Weights of a small GPT-style language model, trained from scratch on English Wikipedia.
Size: 14 layers, width 128, 2 heads of 64 (1 for keys and values), MLP 384 SwiGLU, vocabulary 5056, 3.42M parameters.
Architecture: RMSNorm before each block, rotary positions, biases on query, key and value, tied embeddings.
Each number is 128 + 32 x the weight over its row's rms, rounded and kept within 0 to 255. Layers, rows and columns count from 0. The size above them is the row's rms in percent of the matrix's.

# layer 6 MLP gate, 384x128, rms 0.0828, rows 49-83, columns 0-63
size [106  97  94  89  96  97  99  88 100 113 103  92 102 102 115 109  97 109  97  89 103  94 100  97  98  94 105 106 107 102  98 109 103 107  98]
[[ 83 132 122 106 129  94 193 122 127 157  92 181 150 127 159  85 118 134 144 169 107 141  80 147 136 214 143 111 140  74 122 103  90 142 141 153 115 116 153 110 152 124 133 153 175 152 139 103 126  88 100 154 116 112  76  94 103 120 128 156 119 143 134 149]
 [135 132 101  85 140 143 161  74 163 110  85 114 189 132 117 101 145 113 127 118 144 110 135 114 116 130 154 120  88 130 166  87 105 132 121 194 125  93 132 109 132 136 203  93 139 135  92 178 163  93 118 111  96 145 107 125 125 102  68 122 137 135 162  62]
 [178  81 179 108 100 120 147 158  93 139  42 116 100 145 142 128  58 128 133 188 125 102 140 171 143 164 111 112 110 126 140 105  82 169 155 150 126 122 177 157 119  95 110 121 155 174 107 151 100 200 140 151 116 144 138 106 103 139 149 100  93 144 154 106]
 [117 154 190 191 117 129 134 119  98 149  78 156 132  61 119 164 133 112 118 107 108 115  86 169 113  95 111 109 132 150 124 114 136 133 124 125 123 111 120 147 133 195 134 112 136 120 135  76 119  38 115 126 131 120 134 108 150 120 146 201 148 178  81 141]
 [124  58 172 117 142 132 121 117  79 138 107 168 127 134 118 143 157 183 170 153 123 114 118 133 128 125 120 110 131 119 135 183 110 131 169 154  58 157 110 129 145 138  41 158 151  78 115 142 134 144  77 169 163 195 139 110  88 163 147 135 113 154 108 199]
 [156 121 165 105 134 136  93  92  93 125 122 138 117 111 117 142  99 139 128 110 160 113  83 133  65 148 124 154 132 139 184 131 183 113  64  65 125 114 109 160 165 103 164 138 130 115  87 138  80 138 157 127  79  79  63 152  86 121 117 141  94 114 179 139]
 [113 179 141 191  49 206 153 124 132 171 152 134 126 124 103  84 115 138 137 106  89 159 135 127 157 129 158 144 133 111 123 160 140 164 140 122  77  96 125 128 109 144 138  94 108 143 126 115 168 117 175 153 137 156 125  65 136 156 132 135 109 179 147  83]
 [151 151 140 139 160 176 141 195 130 143 123 137 103 107  98 163 166 120 108 163 104  76  97 104  66  78  92 129 143 131  44 119 125 159 128 177  71 150 114 135  90 131  56 195 101 111 153 115  92 175 173 169 127 128 153 103 100 138 110 118 150  76 152  86]
 [138 145 152 197 143 110 124  69 150  85  91 186 124 141 159 147 137  90 156 103 157  57 114 153 121  92 109  99  58 109 143  87 134 174 188 153 131 129 165  67 165 174 153  95  75 104 140  87  56  97 115 171 120 149 166 113 129 141 119 118 171  95 124 134]
 [210 149 109  81 110 126 153 158  63 119 106 169 107 158 110 109 105  95 115 113 122 127 155 143  77  57 136 157 129 130 115 104 150 127  93  97 120 135 147 195 125 128 165  88 154 147 123 183 123 139 144 145 113 133 128 129  74 150 116 120 113 172  84  87]
 [165  44 145 166 126  75  73 134 199 192 146 117  71 111 123 160 105 126 115 145 170 132 117 157  85 167  87 137 101 104 143 100 123 103 106 107 126 167 105 164 204 116  60 143  95 150 156 145 165 132  99 114 117  84 149 135  91 155 118 113 140  96 164 115]
 [126 172 155 144 142 153 161 104  66 102  89 165 140 142 138 101 116 148 100 140 158 140 152 189 118 119 160 164 100 123 113 135 154 135 153 142 114  86 118 117 124  55 145 146 108  92 124  79 184 115 125 135  83 173 107 146 152 117  89 111 169  91 169  82]
 [106 126 143 132 130 155 140  82 178 148  93  85 152 145 109 106 191 109 142  81  98  95 156 151 144  94  97 100 139 151 100 108  77 125 125 128 195 140 109 186 111  97 113 178 126  91  94 122 123 119 122 122 114 125 139 101 100 114 116 125  80 103 100 111]
 [ 77 161 102 159 174 138 108 172 106 110 179 186 188 160 167 111 126 147  93 171 120 136 136 119 151 160 135 138 123  67 104  99  91 132 117 125  90 100 165 146 122 151 115 136 105 156 173 147 114 128  71 148 121 200 147  37 133 116 103 119 135  83 128  62]
 [188 117 121  73 163 113  83 105 116 162 164 167 111 177  93 166 133  84 126 107 118 126  95 115 162 115 153  98 146 150 102 128  64 107 135 142  34  58 112 161 143  82 168  95 153 193 167 134 146 105 105 109 150  89  69 117 116 101 119 117  92 139 144 177]
 [155 101 165 142 108 159 108  68  91 127 189 105 201  72 125  96 151  94 193 137 145 137 119 141 137 227 148 126 143 113 114 141 153 154 171 143 129 153  68 107 158 152 133 170 171 155 194 164 124 154 139 110 196 115  97 140 146 186  89 172 140 103 112 136]
 [ 86 132  91 128  87 205 136 174  90 109 140 123 150  77 103 199  82 111 102 137 101  55 153 199 125 125 146 110 151 154 146 152 139  47 132 148 143 129 115  70 161 171 113 165 165 117 101 100 146 109 119 107 119  82 122 125 103 191 147 113  96 121 111 127]
 [118 159 128 167 130 138 147  92 146 187 141 161 137  94 177 130 112  71  77 121  73 125 130 148 176 103 102 123 124 162 145  81 155 157 103  83 139 169 150 115 127 196  99 137  95 117 112 169 121  82 119 141 161 134 138 123  61 168 151  85 132 186 113 149]
 [173 117  91 176 112 155  83  99 106  77 109 159 183 112 157 148 131 103 132 172 110 146  93 150 124  90 154 120 139 158 139 139 112  52 102 140 152  77 157 151  99 146 103  96 137 136 106 101 143 159 215  83 165 121 156 165  97 107 131 113 107 119 147 100]
 [134 134 162 120 162 146 135 103 104 145  84 133 162 109 125 126 162  80 144 169 122 129 137  81 156 114  84  83 123 144 105 134  91 135 115  74 143 165 108 111  92 130 122  66 153  92 153 138  74 115 151 118  74 198  33 147  93 161  40 122  98 138 151 128]
 [110 201 187 148  74  89 136 103 113 145 142 141 112 133 139 126  78  71 130 199 110 112 123 146 134 111  79 135 111 138  92 145 134  85 154 116 112 106  71 168 164  84 100 153 110 145 115 156 129 125 122  87  85 151  88 155  93 139 106 143 116 123 114 178]
 [148  72 128 106 134 159 145 175 146  78 109 163 115 124 199  92 145 165 188  97 149 159 169 156  58 101 129  76 102  93 148 147  87 144 126  48 107 121 182  94 146 128 170 131 160 131 100 125 158 136 114  81  81 131 160 188 141 174 105 139 136  99 159  87]
 [149 163 180 141  98 114 154 131 137 111 128 151 112  64 101 126 121 132  82 156  82 150  99 157 112 137  77  82 103 148  86 152  74 111 157 154 125 140  79  76 107 149 203 168 129 158 127 191 143 152 164 116 156  90 177 160 130  98 163 134 132 115 103 124]
 [124  84 174 163 116 114  92 119 158 206 170 205  79  80 111 174  66 120 121 146 139 175  95  86 150 144 135 167 117 122 120 142 132 179 205 128 129  90  84 125 102 151  61  97  89  93 146 174 159 173 117 124 141  78 114 161 122 106 144  96 171 140 132 125]
 [118 151 130 131  91 169 138  55 116 140 121 146 197 101 113 135 113 156 167 120  99 142 100 116 126 143 172 156 100 165  99 110 108 114  98 180  86  92 113  92 200 128 150 164 134 157  66 112 115 137 120 175 176 127 174  89 114 146  98 139 178 151 111 202]
 [139 135 190 110  68 110  97 179 118 167 112  94 119 121 114 111 144 150 148 170 124 113 122 128 155 168 139 157 114 101 131  80 124 108 109  74 149 143 161 149  98 135 141 155 121 104 124 119 100 209  41 122 152 149 138 142 120 114 152  67 172 111  93 135]
 [129 107 123 154 129 156 179 168 109 108 123 158 146 121 165 118  75 155 123  93 119 192 128 173 130  77 151 153 109 101 135 164 140 113  70 109 101 127 111 115  91  87  81  75 104 130  72 140 173 103 107 185 147  75  94 167 125  68 187 169 107 120 190 110]
 [180  78 135 108 116 121 110 113  54 162 124 148 125 135  78 101 121 183 169 109 118  55 100 149 142  92  57  65 128 166 115 110  93 159 124 136 130 116 118 132 107 135 133 161 125 101 116 155 109  61 158 158 155  81  93 146 113 102 146  72 162 107 141 188]
 [ 71 152 150 148 169 190 193  88 146 153 128 109  94 127 131  79 184 132 155 158 180 107 116  87  73  65 109 102 149 153  84 116 106 156 106 104 121 103 116 105 137 199  96 113 151 124 153  88 130 150 144 167 140 100 133 110 124 131  89 144 133 147 127  89]
 [181 147 112 142 129 174 180  96 120  90 166 109  50 137 142 143 127 111 194 190 113  78 124 108 123 142 138 123 157  96 140 193 153 185  90 101 189 118 135 119 179 145 113  86  73  90 162 137 137 138  89 125 122 149 172 146 133 128 134  92 106  80 114 161]
 [120 159 101 160 159  83 134 221 109 163 111 138 179 163 111  84 144 151 148 119 137 108  94 124 192 107 127 124 147 146 117 136 119 107 169 110 109 151 126 183 152  73 146 131 118 149 187 132 101  76  70  65 150 161 126 128 187 126 127  85 128 171 205 114]
 [114 157  92 122  90 102 101  84 157  81 101 128 109 159 140 165 110 127 113 147 172 109 123  65 149 127 156  96  87  97 185 110 190 162  94 133 120 138 157  95 109  94 145 177  87 112 135 202 130 153 129  68  72 105 112 167  90  94 130 157 153  90 125 113]
 [ 94 220 122 130 173  97 207 202 139  88 118 112 209  70 138 107 151 159 117 100 118 123 159  60 109 145 124 162 107 186  84 159 129 179 161 120 116 130 129 154 142 144 162 131 127 143 119 110 163 156 145 161 108 159 193  89 103 125 149 121 100 104 127 152]
 [133 156 176 135 102  94 162 114 112 104 111 143 100 159 138 188 119 113 139  60 153 155 118  93 101 167 112 110 107  82 150  80 113 144 160 131 138 158  89  99 164 138 110 152 123 132 114 125  96  93 159 131 200 136 191  99  87 123 140 128 104 169 181 139]
 [ 98 125 106 154  45  82 126 105 120 133 153 171 171  74 164 185 133 166 128 159 102  86 125  90 135 124 194 137 163 102 194 146 137 117 167 122 124 162 159  71 155  54 142 120 141  66 133  89 127  82 114 152 105 141 127 186 115  91 132 114 128  81 125 133]]
# layer 6 MLP up, 384x128, rms 0.0827, rows 49-83, columns 0-63
size [ 96  92  96  87 100 105 103  96  91 100  96  99 101 103 103 105  99 109  99  94 102  99  98  98  96  98 114 109 108  81 106 111 107 101  98]
[[185 125  79 172 188 164 108  96 118 117  77 106 130 117 149 145 202 164 160 120 112  75  61 128 125  74  82 160  97 153 131 135 156 119 178 126 124 126 143 179 147  68 121 117 123 112  90 146 130 116 145 156 116 188 118 198 161 108 110  98 140 132 125 142]
 [120  54 138  85  90 124  96 166 124 122 114 112 148 119 138 169 133  67 133 125 120  66 105 134 141 131 146 132  99 116 116 135  48 110 146  95 123 201 128 161 148 145 153 194 144  97 143 121 129 140  71 117  74 136 124 124 117 132 135 128  95 117  89 118]
 [ 75 134 104 140 147  89  89 105  75  97 148 182 127 143 127 168  83 103 149 122 127 166 128 188 160 176 145 142 115  94 151 121 118 155 149 151 158 154 167 117 114 127 159  82 118 161 112  90 108 122  77 139 119 125 123 118 148 101 127 143  78  91 122 153]
 [154 182  92 101 102 112 158 143 144  92 109  82 181 204 115 145 124 103  76 158 156 101 170 163 141  75 120 168 120 114 112  83 121 145 136  95 160 161 115 112 108 103 129 165 144  87  75 135 115 163 110  97  96 121  83 106 170 110 117  83 121 110 101  95]
 [124 101 177 113  99 114 169 106 111 120 120 237 140 156 131 137 110 186 132 115 113 141 120 115 114 133 149 127 115  96 150 130 130  78 135 130 149 144  95 117 145  70 136 153  93 119 172 111 124  66  75 123 164 179  94 148  83 139 152 177 133 125 141 138]
 [111  88  89 104  41  72 119 119  79 172 114 115 142 170 102 201 155 110 157 156 172 185 134 120  80 114 148  73 137  85 104 149 113 149 124 117 160 159 143 102  61 111 115 142  80 145 142 149 139 132 137 100 161 110 133 151 108 128 103 177 129 100 185  99]
 [131 125 162 117  94 101 159  67 157 108  98 138 142 206 146 188 131 163 136  99 134 140 153 163 111 114 158  40 105 166 142  94 122 111 154 143 103 122 162 124  96 115 144 105 118 145 101  98  96 139 199 121 102  83 183 120 155  70 192 141 130 113  89 169]
 [ 82 179 134  75 155  86  65 173 162 121 131 142  76 117 102  97 130 131 117  87 104 199 138 124 141 179 123 104 108 167 149 143 169 158 141 139 112 117 143 136  93 121 142  86 123 156 129 174 112 155 117 112 106  92  64 153 143 133 151 129 120 135 139 132]
 [151 104  97  85  96  98 173 119 115  94  87  89 112 149 172  55 116 142 170 198  64 154 123 116 134  62 146  94 107 128  47 109 140  81 137 115 109 110 177 101  91 121 178 136  91 195 131 126  86 114  94 118 117 157  86 150 112 180 138 131 197  87 152 133]
 [113  98 105  84  86 118 130 152 109 128 155 134 115 127 116 139 130 167 135 101 161  62 143 147  57 137 101 124 109 134 129 154  99 158 146 138 154 136 152 106 178 174 110 184 152 101 111 130  88 140 140 125 165 166 166 157  99 150 109  66 111 123 123  97]
 [103 115 166 150 153 176 118 120  23 177 147 146 171 111 165  95 160 102 146 111 158 109 201 153 153 143 168 118 129 109  93 140 196 124 167 176 132 146  96 155 132 133 105 176 106 130  68  89 102 137 135 185 125 149 131 150 154 183 114 125 124 143 124 154]
 [ 96 125 187 132 148 170  95 106  77 145 144  77  91 167 128 152  92 109 101 118 147 160 163 182  88 132 112 141  92 138 103 189 145 149 145 109 138 116 169 108 106 207 110 128 155 119  67 127 137 181  77 147 106 119  74  97 108  96 101 108 185 139 129 150]
 [ 87 183 129 182 117 121 175 110 136 172 119 168 143 106 160  86 138 140 145 129 162 131  97 178 179 129  78  96 164  76  86 102 144 105 116 162 136 106 124 111 143  79 100 137 119 155 157 186 175 155 194  97 150 105 109 210 161 104 152 133 153 133 116 164]
 [137 110 148 176 154 118 111 145 152  76 144 174 153  93 133  93 157 133 169  83 100 210 104  99 117  55 138 163  93  74 109 198 113 122 131 133 108 161  94 112  79 137  75 117  94 127  91 131 153 146 139  89 145 122  93 135 113 163 117 207 202 103 128 129]
 [114 116 101  98 157 106 195 128  62 134 163 163 132 147 126 164  70  73 144 179 151 116 140 152  97 232 109  94 113 112 118  97  96 157 128 115 131 141  79 123 187 126 115 106 102 184 112 159 126 135  81 129 117 158 115 161 124 119 104 105 109 169  76  98]
 [125 132 163  93 156  97  88  98 151  99  71 109 155 167 121 130 160 106 161 144 140 100 137  91  88 101 151 146 143 151 151 144 108 178 119  92 117  66 115 136 152 153 110 169 122  97 110 119  75 126 119 140 144 112 162  59 109 110 145 134 127 191 159 125]
 [117 176 151 143 109 173 179 152 116 134 153 149 190 186 113 146 135 101 103 133 152 112 125  38 141  77  87  83 119 147 147 101 130 158 130 167 111 162 128 134 150 144 131 135 206  96 136  66  92  99 113 144  94 155  47 144 135 105 148  80 154  70 134 106]
 [ 73  75 123 163 110 134 159  77 127 131  83  90 187 118 150 114 153 146 171 201  87 122 126 134 136 126 134 132  99 180 109  86 145 162 131  95 126 110 175 156 122 161 106  90 111 114 159 103 127 165 138 147 145 159  73 101 142 107 168 105 127 106 116 136]
 [ 97 117 127 121 107 148 207 111 103  88 134 125 115 181 149  81 106 157  98 132 179 139 192 108 130 130 118 135 162 143  89 100  48 180 181 131 143 116 117 160 101  99 156 182 116 169 119 136 122  95 156 130 117 156 154 138 120 168 156 162 148 172  78  80]
 [112  90 110 128 122  86 129 129  97 144  90 184 145 102 142 135 156  13 158 166 133 117 141  95 157 137  94 156 115 112  97 105 138  61  87 109 185 102 150  94  75 140 140 136 134  95 155 126 106 171 120  98 166 138 128 112 124 109  95 119 111 151 133 116]
 [120 148  63 136  83 117 118 127 101 173 130 215 123  79  84 125 188  94 120 114  72 116 146 163 119 169 151 157 128 171 100 126 155 167 110  61  71 146  98 107 134 124 114 122 141 176 142 141 117 144 137  71  93 144 105 160  96 127 118 124 192 112 116 139]
 [132 191 117  98 151 124 160 167 141 131 126 156  85 130 155  88 128 118 112 152 109 180 125 154 144 164 116 180  91 103  91 127 160  87 165  95 157 134 125 136 136  72  78 171 121 126 144 106 131 122 188 142 189 109 142 128 150 105 168 134 178 149 144 167]
 [ 99  84 151  63 160 117 105 141  70 182 125 127 126 106  92  70 120  92 125 182 167 123 109 151 163 172 115  89 189 150 108 115 162 124 153 124 116 116 113 107  93 111 155 164  78 160 155 136 116  94 101 149 165 139 166 136 119 138 140 189 141 130 177  93]
 [157 146 145  82 139 142  43  62 145 146 139 123 105 142 213 106 137  97 196 154 106 209 107 110 137 141 137 147 137 121 187 142 154 117  74 114 127 133 164 115  74 136 145 116 121 117 146 133 138  95 132 111  89 129 155  78 111  82 205 151  99 178  99 127]
 [171 139 117  90 178 134 203 132 109 131 167  97 134 156 162 141 159 126 153 176  94 174 181 150  73 186 126  94 171  95 118  97 162 127  47 125 127 201 115 175 135  93 131  67 116 109 158 159 130 112 141 108  92 103 114 150  73 134 158 191 145  84 168 123]
 [163  98  97 117 119 124  76 141 141  79  54 123  90 107 118 176 108  97 158 135 143 111 118 192 112 141 131 120 104 139 178 166 101 175  89 163 120 158 187 166 145 140 154 157 103 183 122 155 130 111 133  83 122 125 148 104 118 145  76 112 106 153  84 104]
 [127  94  98 108 173 172 125 130  49 179  93 127  95 109 181 145 129 164 123  93  91 114  84 181 115 113 116 166  67 119 116 116 163 122  96  76 163  79 152 140 146 126 105 126  90 141 195  91 103 125  75 125 174 103 141  74 176 149 115 157  78  95 145 104]
 [105 140 191 145 124 106 133 131 183 135 144 130  80 162  75 197 172 142  80  67 123 161 153 158  45  96 142  89 181  90 174 151 137 186  55 121 108 118 199 144 107 168 122 137  63 130 114 179 176 116 136 116 100 184 108 145  83 129 149 174 134 115  98  93]
 [132 143 112 101 123 167 114  78 149  79 123 101 150  77 158 133 102 105 128 112 159 116 150  94 145 175 127 183 160  72 123 116 168 129 138 177  46  62 137 113 126  83 139 105 158 141 105 106 140  57  98 115 139  79  92  94  55 141 143 169 113 153 118 156]
 [102 124 161  86 100  40 136 139  86 161 127 174 193  89 153 108 139 155 130 110 170 154 169 105 107 116 150 148  56 177 107  88  85 102 117 149 103 143 100 181  97 120 156 129 110 161  89 104 124 118 157 108 131 125 113 133 114 106 132 151  99 126 121 105]
 [141 147 116 149 101 120 117 155 123 128 139 207 212 120 118 109 171  70 141 152  93 144 176 162 142 146  91 101 138  84  83 144 127 100 107 159 105  95 224 148 109 109 154 133 190 190  94 189 181 130 170  90 131 121 106 152 115 104 163 133 134  67  99 162]
 [ 89 138 146 124  97 122 149 105 190 129 135 102 154 166 104 143 132  82 185  86 174  94 132  96 107 141 146 154 120 131 104  63 185 107 189 112 130 119 197 116 155  98 122 166  82 156 170 126 148 118 142 167 124 139 144 125 121  94 144 158 179 120  86 117]
 [ 98 168  92 141 200  78 144 171 144 108 163 110 152 121 128  86 167 165 156  99 149  82 146 112 143 115 141 120  94 141 103 139 155 164 171 116 104 134 136 143 171 130 168  71 193 146  32 119 185 120 136 151 133 130 140 114  32 130 141  57  89 148 129 124]
 [124 182 116 198 129  98 113 129 183 156 114 119 166 147 184 154 132 119 138 142  97  82 118 118 231 119 103 160 140 150 118 121 144 139  70  78 117  89 109 123  97 161 169 130 134  92 143 154 165 157  88 135 111 110 113 135 113  95 109 123 197  71 150 153]
 [140 109 158 146 155 164 141 141 102 151 140 107  76 162 121  47  65 141 111 162  88 127 123 138 106  83 110 139  91 173  48 120 136 113 108 159 147 124  93 213 109 143 101 175 123 142 131 125 124 136 165  66 104 151  93  66 167 126 129  98  97 178 107  86]]
# layer 6 MLP down (transposed), 384x128, rms 0.0825, rows 49-83, columns 0-63
size [ 97 101 102  90 105 106 104  98 100 104 102 102 102 101 101 103 101 107 103  94 102 102  99  99 100  98 103  96 104  92  97 109 102  98  99]
[[101 116 153 101 141  76 166 149 120 146 127  79 129 106 155 177 125 102  56 102 144 134 106 118 142 120 157 157 166 110 103 144 157 145  77 106 137 147  91 112 208 126 123 102 136 151 199 129  88 104 117 125 191  49 122  96 105 145 124 156 135 125 194 145]
 [135 152  92 153 142 201 127 129  89  83  72  92 143 122 161 107 149 125  80 107 145 132 121 146 138 163 114 119 145  93 171  90 164 181 112 194 103  62 142  94 145 167 114 147  97 116 175 156  94 124 177 130 176 143  81 174 173 115 138 171 112 106 107 114]
 [117 160 129 110 169 122  53 129 103 143 194 141 134 162 113 116  94 110 154 120 127 163 133 194  94 185 125  91  64 132 143 133 100 151 128 132 126 190 164 132 178  90 131  91 115 135  67 151 131 146  56 122 110  69 117 169 119 111 154 168 143 111  86 109]
 [ 77 107 140  98 169 106 175 152 136 139 103 138 184  74  86 117 147 121 154 106 104 107 132 126 165 150 164 145 155  99  45 124  90 103 147 166 132 115 133 111 203 137  86 119 180 103 135 169 158  97 141  15 165 103 160 118  97 105 131 147 130 130 151 117]
 [172 136 113 191 173 105 132 138  81 185 116 173 176 122 112  94  75 105 116 112 126 171 116 120 111 147 110 103 105 117 158 156 143 138 156  98 141 192 107 141 143 117 152 116 124 158 103 134 161 134  94 149 129 170  87 149 101 150 144 155  82 116 120 172]
 [109 108 160  99  68 106 112 103  71 150  89  87 110 109 173 148 152 134 148 168 187 132 128  96  87 116 104  92 211 102  85 146 110 104 124 139 155 127 120 145  70 120  94 116 110 107 159 142  75 149 125 172 137 124 128 154 130  73  99 154  80 116 158 113]
 [107  82 137 110 147 110 134  89 117 191 113 103 184 123 157 120 121  95 130  95  95 126 124 122 115 159 155 146 121  95 183 140 121 184  95 123 155  21 157  88 123 153  93 139 180 178 145 142 135  73  94 158 140 168 156 105 145 105 143 103 139 148 180  95]
 [165  89 108 165 133 201 139 122 119 110 152 100 136 164 105 149 172 177 141 164 125 101  98 140 131  63 144 129 145 146 131 123  49 108  85 133 136 150 143 150 119 126 133 166 123  91 128 158 218 141 155 123 106 157 145 160 112 137 145 119  99 183 116 149]
 [122 123 114 102 180 120 119 106  83 124 144 138  92 118 141 101 121 113 135 150 140 117 163 165 182 134 149 128  73 156 125  92 144 131 101 189 108 123  94  95 151 140 139 127  58 143 130  75 139  85 134 145 169 133 137 118  97 117 157 148 155 114  96 158]
 [178 149 135  80 191 159 167 107 160 130 190 114 164 161 189 170 174 141 121 105 149 134  89 106 109 107 102 110 127  72 138 130 112 149  99 150  86  86  96 152 128 138 128 178 119 116 131  91  86 114 149  86 169 135 170 124 176 133 127  91 116  68 139  47]
 [127 152 112 125  93 101 101 157 107 143 113 172 108 151 157 116  89 131 192  91 118 134  85 112 143 176 145 122 194 115  49 108 120 122  93 130 161 195 123 130 156 165 108 170 127 110 165 176 148 147 123 160 101 133  87 112 110 121  86 158  72 114 101 144]
 [109 120 159 147 133 179 112  47  93 109 179  75  88 132  96 180  92 180 100 130 127 167 147 186 110  84 127 107 141  95 106 129 142 129  91 137 140  96 170  74  73 171  36 100 123 143 146 148 147 150 127 142 118 146 138 141  70 171 103 126 133  67 128 140]
 [186 100 178 148 142 121 128 133 111 114 134 127 119 104  87 140 166  58 129 120 120 107 177 125  81  88 120 163 130 136 121 178 114  81 114 196  85 158 155  90 146 173  78 161 114 123 153 149 203 127  98 166 131 142 114 111 148 141  95 129 177  70  59 133]
 [136 166 119  98 164 115 112 162 175 102 170 125 102 139 152 196 112 154 118 142 117 125 158 121 118 114 133 178 115  70 163 209 114 191 158  91 132 172  76 150 147 118 133 121 176 150  95 121 142 112 140  76 156 132 153 123 102  98 107 124 142 123 119 150]
 [120 121 130 107 165  69 121 105 163  69  54 143 180 119  68 138 157 121 104 153  96 111 115  98 131  71 164 120 123 135 142  95  93 141 118 106 109 146 124  89 188 125 190 166 153 167  54 105 129 120 122 143 144 108 117 156  71  86 121 145 103 117 137  89]
 [208 106  97 131 154 175 149 131  56 100 156  76 112 182 117 173 164 124 137 105 202 112 182 171  91 126 155 133 156 127 152 133 111  98 140 129  70 156 125 141 160  94  89 141 147 152 147 125 138 107  92 136 129 154 146  93 158 160 109 104 159 129  47 123]
 [ 93 126 133 111 192 132 114 139 106 117 152 115 131 184  82 141  40 148  92 121 192 129 143  79 122 146  74 109 149 145 146 115  63 126 124 118 178 182  99 136  64 151 149 118 113 108 186 139  85 138 102 151 195 163  66 117  71 104 137 160 144 162 126 142]
 [115 139 121 113 135 133 177 190 194 151 147 109 120 127 124  96 117 166 179 174 109 164 144 135  38 148  98 166 157 123 126 116  99 148 121 120 160 126  88 156 135 123 104 163 149 137 136 117  57 105 107 131 128  66 129 136  81 109 135  75 114 138 169  83]
 [103  81 143 118  63 135 133 190 126  53 117 169 155 207 177 179  91 198 111  84 153 105 185 173 150 111 129 136 157 181 128 125  87 108  97 115 103 129 132 159  81 166 133  92 140 112 103  95 145 121 111  93  69 127 110  98 107  95  64  98 134 116 138 158]
 [ 71 111 136 131 134 136  61 176 112 130 117 155 113  90 174 176 157 115 116  71 142 135 100 161 110 147  46 155 134 151 166 114 157 165 105 133 142 144 173  69 156 152 123 122 159 164 120  82 121 138 134 133 194 103 130 114 130 135  69 101 144  97 138 143]
 [153  53 102 150 124 194 104  89 165 115 122 135 139 100  88 147 111 169 160 102 151 179 120 126  95 143 150 138  91 167 101  90 115 135  91  82  83 109 122 111 111 151 127  61 117 156 141 131 136 109 155 130  61 126 154  83  91 117 175 133 158 113 155 142]
 [143 149 162 114 192 180 126 127 140 145  72 110 125 147 149  54 187 114 129 146  88 176 109 157  99 178 127 124 146 133 113  76 128  85 112  80 148 138 135 166 171 117 148 176 119  74 169 150 161 114 125 105 120  95 124 138  61 206 146 121 196 161 110 140]
 [ 99 141 100 130 170 118 135 186 121  89  82 138 152 148 155  65  99 107 162 118 148 116 113 112 111 124 114 109 155 102 143 132 124 132 106 134 103 183 141 118  74 109  78 126 117 155  98  91 162  78 192 168 142 101 122  46  62 147 117 118 212 133  71 103]
 [ 92 112 137  95 178  94 110 147 103 192 127  98 122 138 110 101  81  71 140  82 143 137 153 147 163 102 182 156 117 124 165 131 167 179 118 106 110 115 103 119 137 130 122 114 158 126 169 102 163 121  77 125 128  97 117  93 151 157  68 151 141 143 198 141]
 [130  98 162 155 137 126 146 211 186 101 130 138 165 163 122 126 136 154 169 200 204 148  87 162  89 143 108  67 106 137 125 145 133 105 114 129  88  91 137 115  93 130 136 154 157 102 144 140 121 140 122 129 102 160  86 194  49  79 120 149 105  87 112 164]
 [ 89 143 138 121 144 118 167 125 154 162 125 160 149  98 149  75 128 143 139 177 143 110 115  78 161 139  39  60 118 111 144  92 116 164 113 122 151 133 112 125 159 115 126 101 181 192 161  68 101 125  89 200 196 122 104 135 144  95 152 139 154  92  84 148]
 [140 147 127 133 147 200 148  92 148 105 138  89 144 143 185 109  82 100 124 213 157  77 200 180 118 110  96 119 151  89 140 122 132 129 139 131 104 139 137  88 124 148  82 198 150  94  56 133  95  84 213 142 103 134 162 159  92 112  68  78 114 147 134 107]
 [100  63 119 168 113  96  92 105 126 109 149 136  99  94  68 117 171 133 130 167 120 162 108 176  92 135 165 160 132 147 107 177 160 161 156 144 141 166 127 115 127 155 161 187 161 111 100 130  79 174 131 116 160 113  66 125 110 124  74 149 155 123  81  92]
 [146 110  81  93 170 150  86 157  99 125 140 118 132 127 108 112 153 171 163 132 107 155  92 149 192 178 182 157 111 122 112  91 134 126  87 117  63 117 144 129 162 165 159  84  98 147 162  91 144 126  94 127 121  80 167 130 123 153 136 125 111 146  89 201]
 [143 138 157 115 133 147 132 104 116 135 137 139 130 156 140 113 119 101 128 141 155  96 130 138 113 157 118 157 119 125 114 165 115 126  91 114 161 104 104 150 123  68 168  99 132 129 147 137 175 124 109 126 135 148 115 146 145 147  61  76 107  86 136 125]
 [101  81 181 133  93 129 108 145 185 151 134 147 148  95 120  90 130  51 156 146 163 119 177 152 149  87 162  97 129 120  93 119 164 141 145 113 132 160 151  88 127 135 124 136 121 102 107  96 151  93 198 147  92 156  80 147 166 137 159  80 167 122  79 204]
 [142 125  92 114 124  97  77 146 114  97 174 115 117 141  74 135  85 145 140  93 107  93 145 149 106 153  94 149 170 110 157 133 151  99 126 166 158  85 155 125 146 147 121 108 147 102 143  53 180 145 118 133 127 140 102 110 144  78 129 108 155 200 146 145]
 [152 152 119 139 181 142  67 156 134 134 208 100 177 115 158 118 182  78 153 132 211 138 128 167 111 111 137  62  99 131 124 108 169 146 143 162 109 128 138 169 153 127 122 127 128 145 126 219 123 161 140 144 172 168 199 111 153 105 137 107  97 142 129 111]
 [136 126 103 139 133 105 162  97 130 145  68 152 120 143 151 172 172 104 156  94 110  86 127 109 165 112 115 100 159 121  78 116 146 128 159 131 154  74 126 168 124 103 127 146 131 104 132 184 105 129 103 138 155 155 145 121 135 180 142 148 171 185 173 105]
 [187 108 136  62 116 124 163  92 117 106  84 123 121 151  72 161 129 139 142 145 111 151  80 115  92 165 131 167 111 148  50 154 145 140 192 153 108 101 142  86 118 115 125 131  45 144  68  96 125 121 108  99 117 145 102 104 150 153 172 136 146 100 141 106]]